{
  "n_kv_head": 4,
  "init_std_qkv": 0.0328,
  "optimizer": "adamw",
  "beta1": 0.95
}
Each number is 128 + 32 x the weight over its row's rms, rounded and kept within 0 to 255. Layers, rows and columns count from 0. The size above them is the row's rms in percent of the matrix's.

# layer 3 attention query, 256x256, rms 0.0759, rows 148-191, columns 128-159
size [106  97  96  93 100 106  98  97  97 100  95  91 103  98 104 100 106  93 104 100  92  95 105 101  95  98  97  96 100  95  89 112  96  95 105  91 101 100 102 105 102  96  92 100]
[[118 120  88  91 213 182 199 152 118 133 149 176 110 107 114 162 118 166 125  72 176 153 125 166 128 136 141 193 122 117 105 160]
 [119  60 120 150 157 122 131 111 133 128 140  91 157 133 135 166  96 149 136 161 101 110 162 186 138 155 122 111 232 143 172 178]
 [133 117 131 139  66 114 103 144  84 131 109 140  72 163 170  71 108 128 169 153  78  77 142 116 109 139  83 100 158  46 111  92]
 [153  79 110 136  77  88 133 145 176 199 134 119 154 176 139 143 191 153 171 143 168 169 172  94 144 141 155 167  71 128  54 121]
 [125 107 147  98 115 134 155  82 117 115 118 105 127 120  74 160  74 114 155 159 107  76 123  68 175 140 154 138 156 114 115  99]
 [171 129 163 141 140  98 134 119 103 103 134 183 136 120  77 132 118 128 222 199 169 157 165 131 136 120 155 123  74 128  92 164]
 [176 177 184 126 130 174 111 160 201 124  78 103 102  97 111 124 194 126  96  68 133 144 165 120 159 129 155 220 147 173  82 115]
 [156 131 207 160 162 113 147 119  91 111 109 154 105 140 114 116 101 151 125 166 101 149 182 115 134 107 149 119  92 158  91 112]
 [ 85  80 176 184 146 126 129 152  89 136 116 112  80 132 153 125 133 102 100  92 151 113 121 180 149 185 106  71 134 129 175 130]
 [133 126  40  96 103 126 142 194 135 109 133 133 102 127 165  95 123 163  83 149  95 151 180 111 150 121 130 106  90  92 129 178]
 [119 105 129 109 185  91  97 170  76  87 158 122  98  95 127 160 109 172  78 148  94 187 125 128 175 103  97 179 172 154 108 141]
 [109 112 186 143 114  86 152 132 104 165 136 231  91 169 107 157  92  95 151 168 157 119  64 180 199 115 160 181 111 132 132 184]
 [130 117 114 202  80 105 189  93 147  92 146  97 173 122 121  92 114 110 108 135 123 140 146  85 116 138 128  94 143 145 137 112]
 [108 155  86 148  98  91 125 142 184 179 117 143 117 119 129 186 132 133 175 102 140 125 169 114  65  88 164 190 129  82  92  92]
 [ 73 111  96 125 126 143 136 101  75 104 125 176 120  93  88 152 144  99  72 146  86 114 135  38  93 162 104  79 115  45 151  74]
 [127 183 131  88 107  94 116 113  63  93 142  91 169 103 133 152 138 116  95 133 160  98 149 129 115  79  77 143 136 151 123 179]
 [124 122 131  89 113 155 113 107 113 109 121 104 185  81 122 186  81 129 130 126 152  95 146  63  88 112 171 154 104 132 152 108]
 [129 131 144 108 103 103 107 102  87  73 150 149 136 117  96 120 115 123 158 106  73 128  87 102 115 116 112  92 142 101 111 102]
 [ 96 112  86 134 165 144  30 148 142 134 111 131 183 153 157  78 111 155 111  93  79 108 124 219  99 105 124 137 126 166 153 144]
 [120 113 192 115 136 114 136 116 185 143 149 184 151 179 160 169 137 127 186 114 154 140 161 154 169 124 149 157 131 182 161  99]
 [137 209 128  33  61 134 156 148 127 131 123 128 146 158 132  44  72 107 149 133 117 143 112 103  84  85 104  98 161  89 102 137]
 [101 143 172 126 150 103 167 121  69 131 132 101  98 125  97 137 102  76 153 176  63 127 112 158 143 147  99  64 170 116 145  83]
 [ 70 107 183  34 160 118 191 133  77 114 109 128  54 175 125 119 187 135  94 138 111 149 178 123 118 133 140 147 142 148 135 131]
 [ 96 162 182 115 170 152 171 143 135 121 114 138 135 131 113 192  85 156 100 106 129  82 126 143 156 126 157  68 154  84 128 138]
 [ 82  89 108 151 152 136 154 111 126  76 104 105 196  70  89 141 158 122 163  80 130 114 129 128  90 208 163 126 140 113 156  50]
 [162  82  86 154 122  98 188 139 139 110  96 203 116 159 118 139 159 105  91 133 172 179 141 112 109 183 161 182 133 255 118 155]
 [134  85 166  91 148 196 115  90 183 120 111 166  81 118 209 129 131 122 171 108 141 170 164  74 194 146 148  69 187 117 163  57]
 [163 152 131 124  92 135 156 179 107 200 117 143 111 141 150  92 137 122 138 132 112 117 109 136 158 141 151 171  87  77 142 138]
 [160 154 100 158 103 187  87 116 108 118 143  76 196 121 151  82  68 104 119 152 144 152 147 116 123 109 131 165 150  93 195 172]
 [105  92 163 117 147  80 159 116 101  93 165  99 130 129  92 152 122 145  98 119 141  94 127 143 130 134 132 110 166 154 136 208]
 [ 83 111 135 131 144 117 121 102 146 118 189 170 133  55 162 146 163  84 147 120 140 175 150 115 100 135 213 141  88 185 182 178]
 [114 152  90 143 118 131 125 156  69 136 106 113 122  87 191 102 153 111  38 113  85 142 123 162 173 129 162 134 117 114 150  56]
 [119 131  92 169 207 104 137 133 115  96 127 124 113 126 158 125  92 156  63  56 118  96 125 163 147 139 131 112 163 172  67 146]
 [125 153 162 115 110 137  58 100 109 133 151 101 172 140 117  94 119 177 154  78 124  78  62 142  99 128 108 100 112 130 157 169]
 [113 154  97  61  89 148 181 108 135 130 139 128 146 173 146 160 161 136 104  81 176 137 147 148 126  71 184 130 168  96  71 121]
 [119 104 138 144 124 123  84 163 144 162 130  98 141 141 152 217 162 130 112 115 175 143 158 144 194 110 175 146 177 154 108 150]
 [ 41 172 154 141 121 145 111 158  91 129 104 157 137  83 207  91  72  99 130 153 158 123 121 154 108 139 124 148  71 129 153 181]
 [112 106  69 140 146 115 111  86 120 117 128 114 125  99  82  90 150 120  91 147 117 159 191 157 127  99 180 140 145 113  99 133]
 [143  85 173 116 151 114  64 101 125 154 122 132 120 143 107 150 125 110 102 127 176  79 110 156 129 163 160 105 177 136 157 108]
 [191 122  67 134 104 114 133 158 153 143 110 130  93 147 120 124 120 109 136 135 181 140 136 128 114 143 114 105 109 106  52  35]
 [111 171 122 121 158 129 100  85 111 106 142 121 145  78 132 112 131  71 119 105 159 130  62 160 140 120 205 138 121 175 153 105]
 [159 137 160 116 111  95  53 102 119 166 122  88 125 108 123 191 126 123 139 115 189  71 128  67  94 133 110 120 196 146 119 144]
 [135  77 141 114  46 134 160  96 161 118  75 126 128 124 105  95 130 106 166  94 101 134 142 203 139 205 159 153 138 141  65 176]
 [127 100 143 147 184 104 136 104 128 116 104 155  68 119 137 123 143 103 142 127 148 107 181  67 152 152 158 106 154 128  71 102]]
# layer 3 attention key, 256x256, rms 0.0781, rows 148-191, columns 128-159
size [103  89  91  89  98 101  91  96  91  93  95  93  97  96  99  95 100  89 102  97  86  88 102  96  90  97  96  94  95  87  91 107  90  92 100  89  94  96  98  93  98  92  90  94]
[[107 172 110 120  65 155 194 142 177 130 109 179  80  74 128 108 145 157 153 144 158 112  77 147 149 115 136 210 101 150 157 113]
 [145 140 127 104 103 139 127 185 134  99 143 132 160 155 104 102 135  43 111 121 149 155  82  92 106  79 112 167 128 179  94  98]
 [213 109  89 122 150 191  77 170 145 151 159 104 123 134  79 127 121 124 118  81 152  83 189 141 129 147 111 175 102  89 137  86]
 [133 163 136  97 129  98 113 146 193 146 114 125 132 168 146 104 118 165 140 146 124 123 160 135 140 178 129  67 206 104  99 142]
 [121 145 160 152 116  48 120 181 139 136 112  61 119 118  93 200 160 106 119 101 169 138  91 138  97 113 142 105  83 158 109 146]
 [165 140 172 161 144  99 135 140 156 112 147  71 152  83 238 123  97 165 132 126 172 195 137 115 120 109 133 133 139  98 102 180]
 [103 129 158  86 115  96 117 133 154 114 154 118  78 115 145 102 133 149 109 136  89 126 117 183 171 136 188  52 140 121 121 150]
 [156 137 155 117 162 109 130 177 149 123 171 142  99 103 148 180 164 103 145 140 109  81 142 147 142 149 104 118 120 119 109 188]
 [131 111 154  55 127 121 177 152  58  84 127 128  94 115 100 172 157 117 140 136 167 160 116 184 107 158 101 151 155 105 152 170]
 [140 135 200 170 153  89 166  84 170 161  95  83  82 159 129 109 124 120 167 141 166 114 160 119 149 109 171 141 184 135 142 139]
 [127 151 153 133 137 148 173 163 179 113 132 130 173 143 162  71 118 103 174 101 142  85 127 110  98 154 134 100 102  97  79 185]
 [136 172 127 140  89 149 132  71 175 150  95 143 128 155 152 113 136 160 142 174 140 127 121 105 102 132 157 112 178  80  92 135]
 [173 102 118 118 188 128 119 128 196 185 158 124 154 146  81 127  88 182 136 124 132 158 126 145  99 107  96 190 126 200 129 141]
 [108 174  88 140  94 161 128 110 164  68 141 170  80 190 163 109 148 118  65 166 140 163 170 173 177 151 118  84 114 133 130 117]
 [138 122 105 106 152 137 133  63 127 104 139  95 143 110 145 136 111 139 170  80 159 140 160 106 103 111 126 124 141 105 153 147]
 [107  49 113 133 131 154 127 101 132 103 115 114 108 114 126 169 114 122 132 135 128 137 141 111 138 120 111 128 130 101  89 129]
 [126 111 135 104 153 164 158 113  84  60 138 111 146 109 121 121  94 104 113 134 191 146 144 111 139 134 142 132 104 103 155 129]
 [158 177  99 161 123 149 140 127 215 136 164 135 104 136 137 110 128 110 106 120 131 170 132 152  97  86 110 139  94  74 160 201]
 [173 104  64 164 113 132 121 123 146 181 120 161 127  91  97 189 133 112 157 137  90 111  91 102  74 150 132 174 112 143 167 113]
 [103 131 162 160 145  81 146 104 143 154  83 157 127 148 157 111  86 108 151 193 101  62 109 130 127 136 135   0 135  98 197 119]
 [113 157  58 176 127 194  70 143 147 149 184  91 131  80 145 127  93  95 121  91 158 218 167 176 122  70 136 143 122 182 160 135]
 [144 105 133 115  90 152 111 157 137  87 166 165 144  72  93 167 155 106  88 120  99 114 104 149 145 164 139 139 105 155 122 125]
 [142 158 127 158 107 141 106 115 141 109 137 141 171  82 118 130 120 171 121 137 152  28 115  88 100 199 106 120 111 127 115  99]
 [146  90 125 161 117 140 121  86 113 169 166 151 118 119 120  96 154  54 133 143 119 121 151 100  79  92 142 123 136  80 147 206]
 [123 142 109  84 123 177  76 107 143 148 107  97  70 112 115 174 103  91 128 140 141 144 137 133 111  46 126 147 157 152 139 142]
 [155 141 117 153  92  72  76  85 132 192  56 134  86 138 149 102 131 189 108 130 125 119 158 110 132 121 136 101 122 122  91  89]
 [125 185 144  42 141  37 109 136  96 110 157 103 164 143 127  80  93 101  79 126 141 106 151 184  99 111 112  66 109 132 162 111]
 [126 145 119 160 127 142  80 139 167 155  79 131  56  77 115 108 151 126 118 154 132 152  83 149 145 126 137 147 154 128 112  98]
 [171 104 170 156 116 132 184 161 106 106 134 115 161  91 131 154  53  78 157 137  63 161 176  97 113 124 141 151  96 125  72 158]
 [119 158 130  96 164 100 137 115 131 179 117  79 144 137 124 178 125 115 161 109 125 186 125 159  85  94 157 161 131 107  86 164]
 [129 142 185 188 154  97 150  73 146  62  78 136 139 103 163 192 113 160  75 146 123  88  54 150 132 146 115 117 104 116 122 101]
 [150  86  81 138 146 136  87 112 219 143  94  92  67 142 131  90 157 118 116 121  99 156  92 124 134  98 122 160 171 149 123 108]
 [139 159  83  75 157 108  88 124 114 177 147 168 126 115  83  76 204  91 144 121  95 156  89 113 106 143 107 163 104 153 109 140]
 [130 128 186 187 149 104  80 167  91 125 146 131  96 134  80 131 156  79 193 113 163 182 137 125 113 121  85 122 119  83 102  97]
 [ 98 135 100  78 138 212 110 115 113 135 128 154  69 121 110  70 110 102  88 154 100 157 111 112 136  92 114 162 158 168 187  83]
 [122 110 119 126 141 159 117 133  89 110  67 166 112 147 117 134 133  85  43 191  66 107 113 111 105 131  97 121 109 129 110 110]
 [104  83 171 176  88 117 165  64 117 133 170 138 172  93 144 104 112  73 122 177 107 116 126 119 112 122 110  79 165 122 161 165]
 [140 118 179 124 122 126 124 103 150  83 176 163 173 102 147 121  96 147 139 151 131 115  20 106 160 114 141 167 160 141 104 170]
 [128 139  99 175 173 101 133 146 109 109  98 168 160 175 139 120 135 184 117 137 133 150 154 113 114 147 171 136 125  56 103  61]
 [122  50  80 102  93 126 114 130 128 193  90 161 120 154 105 127 162 140 138  96 104 176 126 121 200 130 213 138 166 104 116 119]
 [103 108  79 151 113 126 122  91 108 102 112 173  96 154 120 149 134 172  73 123 110 138  99 117 111 102  84 163  98 123  93 162]
 [ 83 128 156  91  86 112  99 117 130 110  99 119 120 125 169 110 135 158 164 147 127 201 138 119 125 115  91 156  83 188 119  83]
 [132 165 114 110 141  78 153 158 120 139 145 140 132  80 118 103 123 142 104 107 144 150  91 147 128 159 145 145 166 100 125 136]
 [104 166  77  65 139 135 141 118 146 116 139 157 148 200 102 122 119 201 108 115 174 108 132 179 145 127 153 126 154 100 186 104]]
# layer 3 attention value, 256x256, rms 0.0823, rows 128-183, columns 128-159
size [103  94 101 101  83  98  90  99  93  99  89  89  90  99 106  96  98  86 105 103  95  90  93 107  96  98  94 105  96  97 101 104  90  93 100 108 101 105 102 103  99  96  93  98 108 101 103 104  94  87  88  94  87  92  96  89]
[[108 156 139 134 125 143 101 137 136  87 147 136 158  24 127 142 113 177 164 101 167 127 110 157  94  91 163 102  89 106  93 132]
 [144  85  92 115  85  93 115 146  79 193 160  60 111 145 144 121 137 142 171 116 123 148 168  93 165 111 101 142  74 161 159  91]
 [130  87 153 171  98 144  71 135 158 157 133 126 160 125  85 104 117 123 160 152 116 179 184 110  83 143 125 102  81 116  14 125]
 [148 112 112 193 151  85  78 112 159 121 151 143 209 110  69  90 166 109 120 107 110 180  93 129  94 157 151 106 184  78 137  98]
 [158  79 115 162  53 121  95 106 134 116  76  99 109 118 140 150 129  87 153 158  91 110 152 169  94 120 126 102 128  72 142 113]
 [ 93 123  91 187 167 150 116  91 131  98 118 173 132 150 128 120 110 107  92 128 229 111 113 135 152 184 144 153 161 113 158 126]
 [151 142 114 177 133 146 133  27 199 101 107 137 121 108 133  88  62  79  58 118 103 145  95 110 163 158 177 101 138  92 148 142]
 [ 99 119 155 116  98 104 103  62 144 103 176 131 112  98 119  89 130 118  99 164 135 190 156  97 140  84 113 110 121 103  99 105]
 [103 121 104 189 162 146 126  93 148 102 100 102 108 125 118 133 112 120  88 141 177 164 144 144 119 160  93 154  76 191 128 103]
 [109 145 100 133 153 151 138 132 157 253 104 143  70 132 153 197 132 116 131 130 144 158 114 110 121 140 155 113 145 164 134 125]
 [142  94  88 129  42 126 107 133 148 157 157 123 201  80 158 133 109 127 132 125 109 153 134  84 101 115  95  48  73 123 144 150]
 [153 148 139 142 121 104 153 132  98 120 154  82 171  64 191 103 104  96  80  63 130  37 126 199 179 136 124 173 161 155 191 107]
 [132 207 119 151 176 121 122 111 130 110 123 128  90 153  74 154 137 118 129 175 120 137 104 165 108 144 201 107 142 136  54 104]
 [152 131 127 199 107 187 111 201 144 116 106 110 146 113 101 115 122 132 152  97 166  47 106 171  73 136 167 152  61 114  92  84]
 [125 146 144 132 142 128 189  41 143  84 114 181 147 146 132 138  59 141 125 124 155 173  96 107  92 163 126 122  74  93 156 119]
 [ 64 192 160 138 197 114 177 105 125 128 162 130 179 120 139  95 125 121 104 143 148 118 127 150 147  86 210 112 106 132 117 147]
 [170  79 126 140 134 171 159 184 165 187 110 139 106 108 127 144 131 122 136  51 162 109 105 127  92 129  97 153 102 144 153 166]
 [104 206 104 167 155 137 155 113 107  73 116  89  82 148  98 151 139 112 143 178 159 143  87 116 159 134 161 178 134 106 170 147]
 [140 125 120 103  92 135 164  96 145 164 101  75  23 129 148  70  79 105 184 160 169 177 132  80 135 183 158 154 116 198 121 127]
 [141 119 113 129  85 146 135 150 133  76 104 154  75 132 103  70 174 132 106 126  92 186 134 137 164 144  74 183 138 126 145 129]
 [108 139  66 133 187 113 126 138 138 184 146 110 168 198  82 106 149 189 162 151 135 128 147  75 138  52 110  78 128 180  94 123]
 [136 117 102  82 102 103 176 155 110 153 115 143 112 146  94 156 152 139 118 193 136 178 134 123 197 138 180 118 172 111 150 142]
 [139 190 124 146 160 182 125  94 149  88 130  76  78 123 152 117 153  98 178 130 109 158 110 140 158 237 159  97 122 101 121 144]
 [131 165 113 132 146 129 108 180 122  42 128 110 107 109  93 116 178 126  78  76 150  64 121 138 124 164 121  89 104 100 101  80]
 [117 143 151 124 147 121 166  83 135  14 129 135 157  92 144  43 112 116 106 129 216 134 151 103 147 133 114  98 176 190  86 133]
 [111 151 120 121 142 142  92  72 127  68 146 140 161 139  59 152 165 130 117  68 176  79 158  68  93 134 108 110 107 158  49 153]
 [ 87 111 151  50 169 110 131 117  69 102 117 125 109  69 163 133 151 149 122  70  91 126 125 187 193 156 207 129 108  96 160 135]
 [134 157 157 118 117 129 128 188  83 112 133  52 114 160 114 109 150 122 101 155  77  97  96 146 126  80 109 127  94  34 159  51]
 [142 143 147 165 106 144 119 109 141 188 125 127  93  96 126 142 169 100 172 135 121  71  92 179 143 132 138 116 176 138 158 138]
 [120 170 149 115 103 110  96  66  87 100 132 120 158 117 143 106 152 120 183 156 135 149 129 107  47 100 148  65 118 145 103 181]
 [114 112 124 119 104 119  78 109 166 126 138 141 110 182 157  75 127 128 159 141 139  99 169 144 152 119  95  34 141 136 155 169]
 [102 135 153  83  87 173 164 143 140  74 131  90  81  98 137 102  87 107 129 148 159  95 136 128 116 106 136 154 159 113 142 100]
 [128 133 155  54 120 140  46 176 136  90 131  95  86 108 197  84 158 155 103 104 138 155 106 120 119 112 127 171 134  77 119 133]
 [119 150 132  14 144 116 118 128 119 103  97 111  67 167 167 169  85 100  92 172 106  93 102 141  86 172 166 151 171 169  72 114]
 [ 94 163 120  89  56 144 142 141 140 127 107 154 124 129 154  91 131 130 197 130 117  92 139 112 103 101 183 129 118 189 108  91]
 [112  85 132  83 159 100 124 151 177 154 122 104  96  90 146 167  85  96  92 124 116  88 100 128  64 125 118  55 143 165 150 193]
 [165 107 142 153 135 121 151 131 159 130 115  96 160  55 113 125 109 147 162 167 133 103 118 125 120  91 136 146 116 133  99  94]
 [130 125 177 114 120  89 116  90  96 166 111 134 192 194 108 173 121 129 159 148  78 143 118 135 115 128 141 129 110 130 113 161]
 [119  97 181 142 103 146 150 226 142  90 135  95 121 129 102 100 103 133 102 131 117 122 112 137 131 122  46  95 144 119 132  74]
 [157 167 158 113 135 149 182 163 126  97 113  83 141  68 173 120 102 141 177  94 158  93  52 153  84 140  74 165 134 170 168 115]
 [158 147 137 166 133 130  94 137 142 122 138 141 191  71 106 131 109 118 112  77 176 158 124 126 135 172 172 170  71  82  75 123]
 [112 139  96 188 121 159 112 100 123 131 144 169 141 126  93  93  89 119 171 108 198  86 188  88 160 145  58  99 104 161 135 131]
 [153 114 100 134  91 140 169 139 154 187 117 107 117 150 140 141 113  99 174 139  66 121  96 125 174 144 161  89 107  57 151 104]
 [170 156 123 186  95 167 139  18 162 170 137 116 102 108 128  66 123 155 110 128 114  96 118  46  49  98  83  73 108 125 152  73]
 [150  52 107 146  82 145 135 164 104 157 108 139 122 124 143 121 175 104 192  88 150 111 117 164  83 187 128 160 106 105 162 149]
 [170  68 136 157 128  91 108 120 141 107 120 115 110 123  61 147 158 153  88 183 121  59 150 122 159 129 153 157 142  53 124  87]
 [123 101 128 165 131 116  99 102  92 108 156 154 138 150  92 102 198 161 161 195 100 114 163  56 139  72 105 122 125 128 167  91]
 [135 119  82 136 135 166 161 146 133 117 127 124 124 113  70  83 157 124  98 135 163 107 135 149  85 170  82 106  98  86 129 113]
 [118 126 138 111 148 154 123 149  72  79 120 139 119 177 101 110 153 136  94  96 122 127 117 130 121 156 109 161  78  70 134 103]
 [103 106 116 158 140 124 177 168 178 165 139 121 110  74 136 111 138 121  58 153 143 128 154 130 173  77 121 121 120 111 143 149]
 [ 86 131 144 154  55 116 125 171 171  86 128 154 109  97  80 145 118 127 136 110 105 174 108 166 104 105 140 145  70  95 186 139]
 [144 157 131 128 133 129 127  89 137  63 124 115 125 121  99 132  96 171 119 152  92  80 170 169 114 145 125 116 158 141 124  73]
 [149 159 100 161 143 108 130 131 156 187 139 150 166 106  87 131 156 145 101 111 123 133 127 105 174 174 182 102 117  90 111 160]
 [ 82 169 148  85 143 156 119 149 169 120 139 143 164 126 197  30  87 110 120 158 154 135 115 103 137 156 160  54 135 150  86  79]
 [137 161 137 146 173  44 118 146 109 104 135 108  69 186  95 173  95 131 111 168 166  70 130 202 109  81 111 116 158 149 115 141]
 [118 134 144 154 130 136  95  83 121 112 166 107 165 136  97  76 117  97 151 147  96 141 131 165 184 107  84 121 128 157 158  70]]
# layer 3 attention output (transposed), 256x256, rms 0.0822, rows 128-183, columns 128-159
size [ 95 100  93 105  86  98  93  97  96 105  92  88  94 100 108  99 102  89 109  96  97  90  97 104  99 103  97 105  98  97 105 107  96  94 103 106  99 106  99 105 102  99  99 103 105 100 100 106  99  86  95 100  92  92 100  93]
[[ 95  77 157 148 135 140 132 153 116 127 101 136 132  73 103  93 116 159  90 194  66 161 115 120 148 168 145 127 149 126 190 173]
 [155  65  53 147 101 129  74 164 192 118  81 157 177 172 147 175 118 152  97 103 170 125 155 114 156 189 128 163 108  88 106 127]
 [132 140  85 177 152 148  94 133 161  94 140  89 115 159 121 128 129  95 131 176 110 142 106 129 104 102 123 119 168 111 150 169]
 [143 133 146 138 112 111 171 149 143 126 235  95 144 157  72 135 100 174 157 103  90 173 154 138 152 148 140 156 165 224  96 114]
 [ 81 115 125 144 121  99  60 169 134  93  78 139 128 112  82 135  87 107 130 143 156 169 164 122  81 173  75 146 119 129 154 136]
 [108  94 111 151 159 114 125 146 137 149 161 113 131 123 135 150 136 130 102 124  86 110  87 163 135  81 174 151 125 190  81 164]
 [131 153 166 133 123 123 147 184 110  68 217  84 154 135 116 136 140 123 144  80  85 145 105 149 119 127  77  90 142 159 121 151]
 [124 106 111 154 103 155  77 168 171 122 154  61  86 102 106 101 104 148  82 116 124 158  78 154 162 182 163 159 105 103 110 135]
 [178  81 105 155 184 158 124 143 112 104 127 118 120 175 118 134 142 116 116 130 121 118  83  95 140 141 122 161 111 136 122 168]
 [128  91 175 122 142 115 101 176 132 150 126 130 132 158  91  87  93  96 134 136 154 101 129 104 143 177 133 144 144 186  92 121]
 [162 110 103 176 115  72 132 146 103 110 105 145 191 153 100 164 145 153 130 157  69 146 164 136  94 110 150 173 120 131 126 118]
 [ 90 125 111 143 120 168 139 131 152 130 108 114 206 157 144 137 163 110 181 178 187  98 114 124 137 121 156 144  98 106 139 121]
 [103 113 144  86  99 201 174 133  73  68 151 100 102 111 101 103 150  74 103 139 119 139 190  99 135 112  91 142 130 160 115 164]
 [ 59  83  87 155 160 131 106 141  96  63 129 139 199 115 127 146 118 138 165 195 121  75 166 111 148 118  90  99 168 155 183 186]
 [120 157 166 132 124 174  89  94  74  94 142 122 124 174 100 110 155 112 127 103 127  84 203 111 156  88  99 134  71 148 134 169]
 [114 113  94 131  52 111 133 118  37 185  83  95  82 124 123 101 168  88 123 103 157  78 132  94 168 134 115 148 163 177 118 160]
 [ 69 146 129 200 141  73 159 124 167  89 147 159 176 132 118 163 135 111 189  94  80 122 178 108 106  92 136 154 142 156 126 164]
 [169 136 115 133 182 134 179 189  75 141  95 144  83  80 141  84 153 135  88 189 120  99  81 105 121 142 108 118  89 163 139 133]
 [113 187 175 136  95 129 127 124 133 101 115 136  78 164 103 140 182  62 106 126  84 157 141  95 106 139 189 127 111  97 110 140]
 [ 75 114  43 201  82 100 106 166 134 130 201 161 128 162 125 124  78 132 127  60 126 201 136 133 127 130 127 143 187 153 117 151]
 [200 132 159 106 133 113 206 119 152 117 132 148 150 104 148 126 158 164 110  86 123 108 161 194 101 146  53  80 123 135 156 162]
 [175 120 147 124  75 127 151 135  95 183  45 148 103 130 132 144 125 112  68 115 134 122 115  62 109 132 102 108 135 135  75 177]
 [108 117 130 144 132 116 112 106 126 121 150 103  81 150 119 129  87  65 101 153 121 124  86  87  91  78 108 136  81  94 122 138]
 [121  89 128 109 177 173  83  49  88  99 142 158 113 132 133 151  53 151 140 148 139  92 218  73 104  93 153 178  72 109 114 151]
 [ 76 130 153 166 154 150 107 143 135 143 109  51  51 106  99 108 137 149 108 100 119 134  65 133 146 159 150 172  86 135 128 109]
 [164  96 142 131 152  66 150 102 137 113 125 153 127 112  95  92  85 144  88 124  60 110 116 125 123  94 109 103 151 144 139 130]
 [144  91 140  73 100 160  62  80 109 194  93 147 115 123 127 117  71 150 103 165 146 127 160  86 133 173 116 133 143  87 149 172]
 [203 147 153 166  77 119 117  94  76 154 140 149 160  99 185 128 147 144 123 125 124  93 249 152 125 172  96 131 101 105 162 138]
 [ 38  90  97 104 153 104  92 153 189  94 100 148 188 175  98 120 112 101 224 110 209  95 101  99 121 158 101 134 147 150 118  70]
 [ 59 146 163 112 153 116 110 125 103 127  79 105 113 137  69 119 119 133  95 183 107 131 161 151 143 101 133 193 131 120 134  89]
 [112 125 109  39 156 118 158 134 172 124  61 128 132  96 110 141 103 146  96 126  85 149 125 184  97 103  92 148 102  70 119 138]
 [ 75 142 125  68 146 167  75  69 105 144  68  89  63 129 108  99 169 108 123 135 183 132 141  89 114 122 165 167 117 129 152  34]
 [145  96  98 125 202 136  48 114 167 154 113 147 131 147 147 147 110 153 106  99 121 141 161 109  94 156 153 202 112 109 129 131]
 [135 159 129  95  95 179 123 103  89 135  96 148 131  95 105 120 141 139 102 217 137  96 159 131 186 150 100  94 129  88 149 144]
 [ 72 131  91 161  78 114 145 162 102 101 107 107 124 159 105 141 156 154  95  75  98 121 175 184 141 148 101 114 130 129 141  99]
 [122 103 143 117 189 134 105  93 105 142  51 144 133 137  97 133 158 138 121 221 117 119  86 111 116  69 159 158  95  76 129  92]
 [113 150 172  69 136 103 167 142 144 117 103 137 120 154 101  94 115 143  94 181 190 124 105  38 174 184 159 125 127  53 195  65]
 [126 125 150 150 112  65 111 192 125 106 160 101 178 109 131 134 139  56 154 150  95  87 177 133 123 158  64 102 172 143 126 113]
 [130 158 150 178  79 140 124  96  87 131  89 142 136  83 155 171 110 100 113 150 119  86 135 105 138 139 143 134 110 113 154 189]
 [ 36 149 155  66 158  89 103  64 114  84 103 126 146 145  91 153 140 113 135 160 148  76 150  77 155 136 182 105  67  66 165  74]
 [154 136 116 163 127 140 110 117 175 100 163  49  77 116 161 158 118 128 127 111  89 173  99 155 123 109 169 142  92 169 119 160]
 [149 114  95 117 111 145 159 150 144 127 127 172 149 131 121 142 144 129  79 124  61 160  64  95 142 106 183 117  96 141  95 163]
 [173 184 132 118  37 127 162 130  57  98 133 120 163 118 162 148 161  82 128 118 114 144 152 149 117  95 103  69 125  94 133 162]
 [107 152 150 138  87  95 109 151 168  65 146  86 151 140  92 118 158 134 122  95  77 146 181 158 123 140 104 130 133 179 108 114]
 [ 92 122 103 134 196 123  92  92 152 125 139 127 178 143 159 163 125 101 175  85 175  88 162 140 105 110 159 164  86  77 124  61]
 [128  86  89 189 109 138 133 183 141 110 184 138 123 112 190 140 132 188 124 154 114 158 120  73 113 172 118 145 171 170 146 178]
 [192 134 111  87  73  92 188 118 124 159 121 133 100 130 137 129  76 183 135  91 122 158 166 162  71 166 127  95 128 123  89 110]
 [151 130 122 125 127 114 174 103 147  80 170 132 194 114 172 160  92 153 133 117  60 133 157 136  64  91 149 118  93 102  94 169]
 [140 159 175 149 103 178  65  83 108 162 107 152 134  83 150  98 103 105 116 145  98  64 176 142  96  99 119 145  75 101 139 178]
 [148 124 142 110 142 120 133 128 154 154 156  78  69 122 220 163 178 123 110 111 204 150  35 148 117  72 126 111 131 166 130 101]
 [125  83 107 129  98 196 118 172 150  92 135 158 132 100  91 144 132  89 123 150  88 159 135 110 109  87  95 154 137 215 140 194]
 [ 43  91 148 108 116 189  79 120  98 131  43 149  95 106  64 117  61 122 156 216 168 152 141 102 178 192  87 142 108 138 174 217]
 [128 103 107  60 149 187 176 160 142  57 160 143 166 140 146 174 148  92 132  84 154 138 157 119  95  83 135 138 172 126 105 129]
 [ 81 158 122  81  91 129 140  98 114 109  94  76  78 131 113 145 168  81  82 154  97 100 119 155 129 106 129 162 130 109 100 145]
 [156 130  79 123 143  97 186 137 108 147  27 157 167  67  94 141 151 141 132 179 105 169 124 108 108 148 156 126 121 103 137 119]
 [204 148 123 146  76 130 156 145 113 160  94 125  80 132 129 115 153  98 126 116 150 127  86 141 130 152 190 155 112 150  91 136]]